config.yaml
num_hidden_layers: 12
hidden_size: 448
num_attention_heads: 14
num_key_value_heads: 14
head_dim: 32
intermediate_size: 1792
vocab_size: 8192
hidden_act: "swiglu"
norm: "rmsnorm"
norm_place: "out"
norm_eps: 1e-05
positions: "rope"
rope_theta: 10000.0
rope_fraction: 1.0
qk_norm: true
attn_scale: 0.177
bias: "none"
tie_word_embeddings: false
parallel_block: false
init: "normal"
init_std_qkv: 0.0262
init_std_o: 0.00534
init_std_up: 0.0262
init_std_down: 0.00534
optimizer: "soap_variant"
learning_rate: 0.00436
beta1: 0.95
beta2: 0.95
weight_decay: 0.15
lr_head: 0.0124
warmup_steps: 62
schedule: "wsd"
decay_fraction: 1.0
decay_shape: "pow"
final_lr_fraction: 0.0
batch_tokens: 262144
max_seq_len: 1024
doc_mask: true
train_tokens: 755700000
max_steps: 2883
dataset: "wikipedia_en"
Each number is 128 + 32 x the weight over its row's rms, rounded and kept within 0 to 255. Layers, rows and columns count from 0. Numbers have three digits each. The size before them is the row's rms in percent of the matrix's.

# gate: layer 9 MLP gate, 1792x448, rms 0.11, rows 488-518, columns 128-191
# up: layer 9 MLP up, 1792x448, rms 0.113, rows 488-518, columns 128-191
# down: layer 9 MLP down (transposed), 1792x448, rms 0.104, rows 488-518, columns 128-191
gate488 092:072129184172120115133122171184189171138144144089121133124130132137158111059121106138152118177144151105117107190080139141132098129143128165143143177134200097119154123121148146099172129117152158
up488 096:150075116143127118094101184078100084134127138129151093128110063132132103134110123130104152129126105162108119137156140172108098140165141124093167124172042077160105155114075122150142117136138091
down488 095:159132119124147103162144104150180117109172090139157126146092108103138149115150190087159097155178112118123157148135098158120149103173127124112088129107122104119120132159117101173109124134147159
gate489 107:103139165197095059131111107131144188178091164134148112162122088104153147132085128117188088175115163097147116148136145095115172102073147145150115197150181091179120071112054094142142123102139141
up489 107:077185092083101189070121116177178104153107131104072097121088163109130205087126125122130153156131064157165170150138123145178083133174101152174105072118132060095113117131166141141157106102168105
down489 102:143144118119096152154119171102146097127141075074121113160157074183128198124153116098054071132079150148163116118092151141187190156170159148135141089091108127163109118082150113139132094142115122
gate490 100:130147128202083107118098158178134157114095161093119129160162148140098174157092135146170120105135075104222083105162096178115082165133169134080118146119158128111149058084073109117150115095176120
up490 096:091124103140168141100136169082098174165111108137085118140087127078140155149146129173083165138130129130137149135027164140162119154121144104207105097098204135135127078164119145077084188096142137
down490 097:110118147150095141135064112129149094138194202124121204077127152134147091141137153093129137118201113092148091173124064139102089132107090129088153116150095147119148119140101165048112077157178075
gate491 099:152108169164123164097136177102127113080120143095128169196143110107157184150172171162127166143109164131102099119108175189092099118135103133165073195118062191138131115143130124099126097094149193
up491 094:110127159196139132122117119171102114119132124062163195144121112148120137157133109123136110130128162140167109078146138113125157110148146126105123097089132141185159128120076064121123136088065124
down491 103:113154082119155105107133089093156112115160095129075163131132092129133134158098187139128119171129108124089168159057124148192106100125184134106140053121187115065180156127144118131100093145110118
gate492 098:127123158104096102103130169053106123134087132082118158073110122157172113179151184132131122151160129128125138149090079130123089144097147065144125170086156092146138137160167092115096155127160143
up492 090:159126123211160172115102133167080182121096162150158082149148130127112149121084151081131128182149151101097152106138153153118197098108131183136129160170141168128120160109109087220130108167178147
down492 097:119130131115141148085116124106120140103129158090111127051138095120072173144094117166153132096103131122162091113108018159166133117126170060123117142133078076127183136145168212091119139136148172
gate493 099:115143123162098040114110065111090142124139126123159097148159087114091101168154132093133116121164135079087123119107115106114181126110142126137110098145133164144093166098157089180160114129146172
up493 093:144159153162128122045152124141143136185113155155207120140127132146123128139158148136111179114135086121075124154191188096173221112128131133116139125148111131129135142182106114110111118167184141
down493 087:099109156140153102116092161149122170115083139108140111163119148142125118106064094139158119095094079132131169144130132137140072084074137132104148043127109136173127118165159127074115091129130145
gate494 099:114100141138071136148130127099127132155180191067140102151133073121101194168112201132126054147083140114089071109103086074158083135119147147053109181071125113109110151134098168130102156088087137
up494 095:141154158138115083157101144080096125090099124114040157141147165130101131103129119201132108052101094134133138165157196127096116174155125115141089128082138112177089108143168072180104210144090136
down494 096:071149122128131115106135127096099144094158110106150157087121134128125095106079174148151094131131142057153149137178137209119134147113115141095127128168166127140133063149193157162190083144195083
gate495 091:069112099152117125116138116134120146088125118170089158115092112127105142139158130109170128121166161134123119140157188079115099119109149096119111143076160101132143152079136153200150153119176158
up495 102:134147171111124108114152130150128133105078081085123115107131085102141174080062131137035157124137060130123171090114096143154161127146066149161111118172096160130103181183128127069147101182132079
down495 103:120090125157097139139196113083139125128101108127127134154129106149163153152080109093176156135167103080155134169146167119100109133112120192092130151142145098102102134061143136143122120127128140
gate496 104:093093078116099156143099127150166204100075106149104046148139115177138040077094130104088124126147105150191140133127111095149078093146102114122093070181126189110104105161136086152090148169185139
up496 103:155130175136153038148171117139160141132160146120127110129160126116116148097155093094117116191093158137137186156078089138101124090166155086138150120159151113137136135117115112159101107153066158
down496 102:154086066117098160136064154091143158143161147169144210183155158180143110139118155117103071139089132117065120099075180112100112108113177122159160185176089171104132124127107145154145170186186150
gate497 101:093103121161137153097131119111094117122166125055107104160129154128082111130106142087141148095129115132147134086132102132135182162163135129098120155105089149153109132154106154177132111119126124
up497 107:103123142157052128159126174117091081173096098168153050170068106152108137093173115120134123100143088123052127181126126125147107147155183099121085096124132112068081147159102080149119133168172128
down497 107:087076115129115089135148170194161153154111116137106108138142113141129118163163102165126051130121103110150118099137076177105159085119096100114131076130098086181137160118131168146108165140125124
gate498 101:127138165142098137083140209145126085127076177158140129211138089156103150153137123153148109158144131160125101129118125069098120108118125144146119111088183125136146133152096152103133163168188118
up498 104:138145158127157141059162193162144094132074135095169151123141032101096134163152138165181151082134133123181126101095088126104106101117138143124142113106142136136163100140110168133127175113138090
down498 099:143169132174085129102219124162130168095082130142139119167118174151195081064133142123127078085144108167124099116151126093195135120145115153149058070027140132139129131118166155198102149154174114
gate499 106:124076081072111153118173140123149152101135162094129069136137138227131129150080131123143105116120174166118119107086164117074148116106135201123156107120110138108187141068167123168147075181106175
up499 105:186150119138164140123138162116161098197143143084129120071166168152128167172128127151126078156164145154130133092137148177127098102087133172111147119145164144124127116105111124147119108135169130
down499 111:093116131098128173198150111096125100090163130162162152149151097109115151115114134117151170138066118158105089090134149104178135121121108064152155102130206160165062142143187164079166116127168113
gate500 098:172123130135128143168113148159169031178119081141145093027055090171131126117105131094123098146122156134142076119150076142089154137131121148130159137167149119124079152164144152194079162122161095
up500 099:097110128143107124166152143186146135098194118139056082146098090121139137143180155101115164126148094109101196130101152193112098138134156114138130083134174132141158086109144177173122160129110115
down500 094:138176111153115140132160167125096144136147137087157142126120120105125101142136144167176149168138124070131100122172126118155155119096119201175140193126150087134065176107110115091138188113075162
gate501 098:149116179147163088134151137110146076144127117125131119155070129117132118125108154070155148147123153152098119158091117081168180114087135118198104127162124108122110173122095082118104146135190158
up501 098:140117090125147105159100184154131124165104128084176162145099125158142134118101100100113129138146115177104173139146060150106118139143114158118102138112078094069160138134161067078143136189110096
down501 100:079111182123101153128103179154147135116164125157150111178208159122082146144180105128149111125116150158169146094133131177117153127175213044097121172178164145166089151137126115118055128068138140
gate502 099:120111114151100071147156132129111126084157090128160164089136121174136117100143163157115115174155118116130136067166175127121111097144158155189113159111142131127132138140130078117146084107125113
up502 099:118122171085144197072145109121154149139093158165139201132143179061136156172128146161140140088143062206062177216103111133137100160171217122115135123106061115157187097155093134114129130096124122
down502 101:172089130164137140114113143082167129133124108173104148164142112130100136156126139122152158106123133183147087129142155116116118126129050113056163161124112119128088140108106106142138156140179128
gate503 100:112146112092147107118133105159098081176118116137140101093077158172068089105185111120124109121125116111121145100129189127108178154101115117152125073155083121116106158175117158123139100141181128
up503 099:125087146184149107118119114148170182145100126145156127076127142096146112135123191140145131178125123148165137141172044141172179150081194084111122129154117067104127129169153175151132146224126121
down503 100:152143130147089149140150177123100124140138125109133087159156100209134129089105057149148108132163135138160132104079234160118098105216103143130069115136153108093175101089127052125132076075142110
gate504 097:098140098156067144143155116137107075119152123042174132075139060151102101077125139161142127094138113173164120151147123160119120154183106090205116162193139189142128109125106099078148133058117122
up504 103:131113136113108101134096145100117169129119088086137050140062108132123143130130118094199142083137117148190157035084152169128099158103125126142162091142114058163119073156193134111106161102130122
down504 104:152186160187113118075156112150178140115147178100105114122102102166112145149110106132125145107151131039112155132070177137129073137163113048148089125112177105131116140136138104169073140120133092
gate505 099:129105069145156081131126132090076114168179166117154078128161064095099114149134092091138098141117123137158097085148096079102101105079139161157142131098137162174112138181104155170121120067091161
up505 096:048144130102119158179187207163122085091128144191072167131147112143113109088148115102128101088147095145174105131155158147123078145144145150130125138109094146163131140158122135108108145141131095
down505 099:127100086130118141103117145116149204122121134114165109145154135190120115179163100171154133144164187127111144091110080128068105106191114113194170044122138110149082174098114096119121120172136153
gate506 098:110159142120172129084128116132110157107153149141070174153061122149070114149118115084112166148121105117149055082079059101142122082065106155175150082089128152134114138149128107071164124111105178
up506 094:120128122137146145084100107109127169152124205078154096192106151146149172085140170147164120125092127165085128134169139133104131199141075069155092132139107154164147133078138077129105134153159189
down506 095:162130124088108095161102154127132118124189149137153125148088095169130133127063100109156117128136131159060121091074138115086105143096189118162205122108080132173177117163095133107121159127144166
gate507 091:099170117104129119092166114152097129124097111137166130194133097175155163197146177123126097161098169068140061168043162131141070126121137163163119223093135106107171047154114181112145167157101128
up507 101:178093174142137157098118140123161148107173170155129140042133155077141093151078139123154172112088103126081167038161097127103147104162110136086087095189131119151098191118138091125158125104170114
down507 099:104102107120118080097158151180121173153137094105136147138131174116136156160092124124085108128145143173142108126120146179101164191154203147149135229107094146152191102142124099142097154106100070
gate508 099:128124167138138162139118097153154146048143125141090159109095098120124128135139144118141117081146097148096117096075081042129097119143144093145127139159127151128115119125119107151068060089139136
up508 095:085112174200138135137069139078150070112117131130130189065189095104131095123097109109125140132070144087142123126145187131146110090105096137137092137120136065121122118140131145183106134146077146
down508 101:115102163098113107164130094155128187147118110141099203131136085168091112157228124105118187141142162196172122153070116088111127104143180098138110118126154136173115108156141119135146098078128097
gate509 100:126117136088116134129101139124136114094091128122098153118060146135150193142181094149102119130139140142099184103133171138147110124210080105150127133149044116165126125133067100137092152118189177
up509 096:093161116099121114129142109134108159119099153091157067146150161153137134067130087091076127098068150098148137169082138153135132155073142186116144121179136093117161111039117152150080141155156138
down509 098:135103096139162099084121118065118162096090126180182169129120091126139140124168209142175131137121116083081178181068131115067099137089149121152094136168098084176149124134098152167140142159117123
gate510 097:148104147104085125164139107122133105097091178138175137116103140153109145114114122147125090120127084112143130121125127116118145105129148148130153211078120061163134060124169147088138121127087128
up510 091:136105129132111135126149187102113118214167156163118138112079131108074122121151114138156131065133127084145100148119138158157115139158094107114132147158120121151096090175180079130115091091110128
down510 096:111141120180152161135142143105113175078047154134046120162134202185104144115107102136120158124121131145138130083180089107149146168126138109140198192123134149142097119141173131126097113082189149
gate511 098:152156091129107130106110127097151179100175094091110102150104123122132100120169134094121138093097113144114067084176086077119103124098173128112141114126098129200093127132088123159123163082115136
up511 095:151110171112116221091118162138097139115159189165109120121098107077138140076101163166153127151156147107094101164119184128115127064138123118090055102104142167110080072122099155137182132095153169
down511 098:043165084171094091134149131154143112111135138173072171085152115071126143117178142074072121141197065175138170184136123140135167169128112117125100119110153098156137145110163137110205144098166149
gate512 100:137192104142110143161117117128123131088129099069203132153081123123138123128136102144086124154153111096088116129088154044077114140157113139066162160146124109153123079166123085145133213108086110
up512 097:113187076111130122130108066143150193117155151111119097049116066159132078070109101160091128175126111116220104139049134092149105075143094104138150124089104117106105102160112093172165180132124094
down512 099:135125103127056085130199119091095077131149171145111107158100164161165160122117110100130108091077051147115168124097137084142118127051117100125162041127086169121132120200127134090116087087094097
gate513 100:105117137108059084155143156147137135091103145137132078167151128098113168135150107117181106116100105205165069126150163227105126152127154145094174137076120091137112115097165108170114135133161201
up513 095:191140103088118146145091113106122149132104122156164114093102118067119098095119161178124168147119172136135158108092054124098144068072109131151102111150133146130146064130122098103084153108086145
down513 093:149197078145171153153155168100174132168128057121120121148200154168114147151040129139108170139127092106147092099118146167117165153111126124159105124119111078127099137176093185127127192151185106
gate514 097:107123160111112156123108090074107096144067126140110159146126141109093155132137090144205164152099161103193119106099185125127178175143158165179097172178148101142088109153162152117066185166132121
up514 103:142074095123106165113156115108117137115109148136141094192168123140168128130139100103122135162148218168108159155128095076192089163153139138158108142108127114139125138098103112145130086078114128
down514 105:112147154095112078147136171109155123167147207153115145150131142214095142117102138118115171175121099115132089135098163125190087175153128163117121077160185119150088154125070131159113131105076101
gate515 099:129116014169133154166149062100129148100183114132061131144121145125140114128112192111128068168142105213211068110144124159143117130179167150085180138145097066124112090159129088122116194102145096
up515 098:125139077108151101103126143081127154106146159125096134154130103157155128112120106124089080200132190210180070131063116103181147079146067144135149094087158083159111158160143129198165124086126113
down515 098:160095184125105106156120180148154109118107075112136113103151108139181152133134117110143138111132098103196150134125152147171156089162095112154122135100159143155139121128138142153131158138130181
gate516 099:127039096132153103115133173132200182214133101119061063119110129159120124100190117129154095101107118139102080113177146102110130210152135095211142153171132134128153065145147107120070127127133086
up516 099:079140080114047108156147096171054106130130155170115219133160150142136122144180135127094129099104106099184135104109113133133107153170156077106070126091078097113099115125144097120083109134135098
down516 099:098146207133124129089113105128167081114105165131138147167154140052087138135143096090115092096164133167135078146083158150095123104189100098116057066151140099177132140118144135108170119139134128
gate517 097:148127094122147113133053152064162103085119144106159151127087101209127054132131129122165133118165114183165091193119108138138167185097122114162134146087193183155178047071129134180170146175128111
up517 095:149130130175102120170080163068126131081147173104141137092101137110166103123159142135116170085100198119150115153144104107150089153099176158220123164110053149106156027063164128080080129105079137
down517 098:085142111107143129119129138110132083141128164083114110145115152127129107134162097094145144150155152118156078209145169086165133118140159183145150168156140106090111130126137133078104160113105164
gate518 097:086128195192118114163136115151144074157159125135100128152134130117089158044149137158190081109147166105113075132154164157110129195087101174133043179183092150089144099133095108130143103178093094
up518 105:098107167203111134131101123128116077150177079166146076125141154116095120080148135148139066106139155100091113134182123199121139166088142138119039156224123185080177105142143102137147111157130109
down518 100:138083128130188152109177141085174096151147110124154166162200093131131165149144113128110170139090125102066110093148143094114099149085174122133205128168157133151065131140151058147088174059131132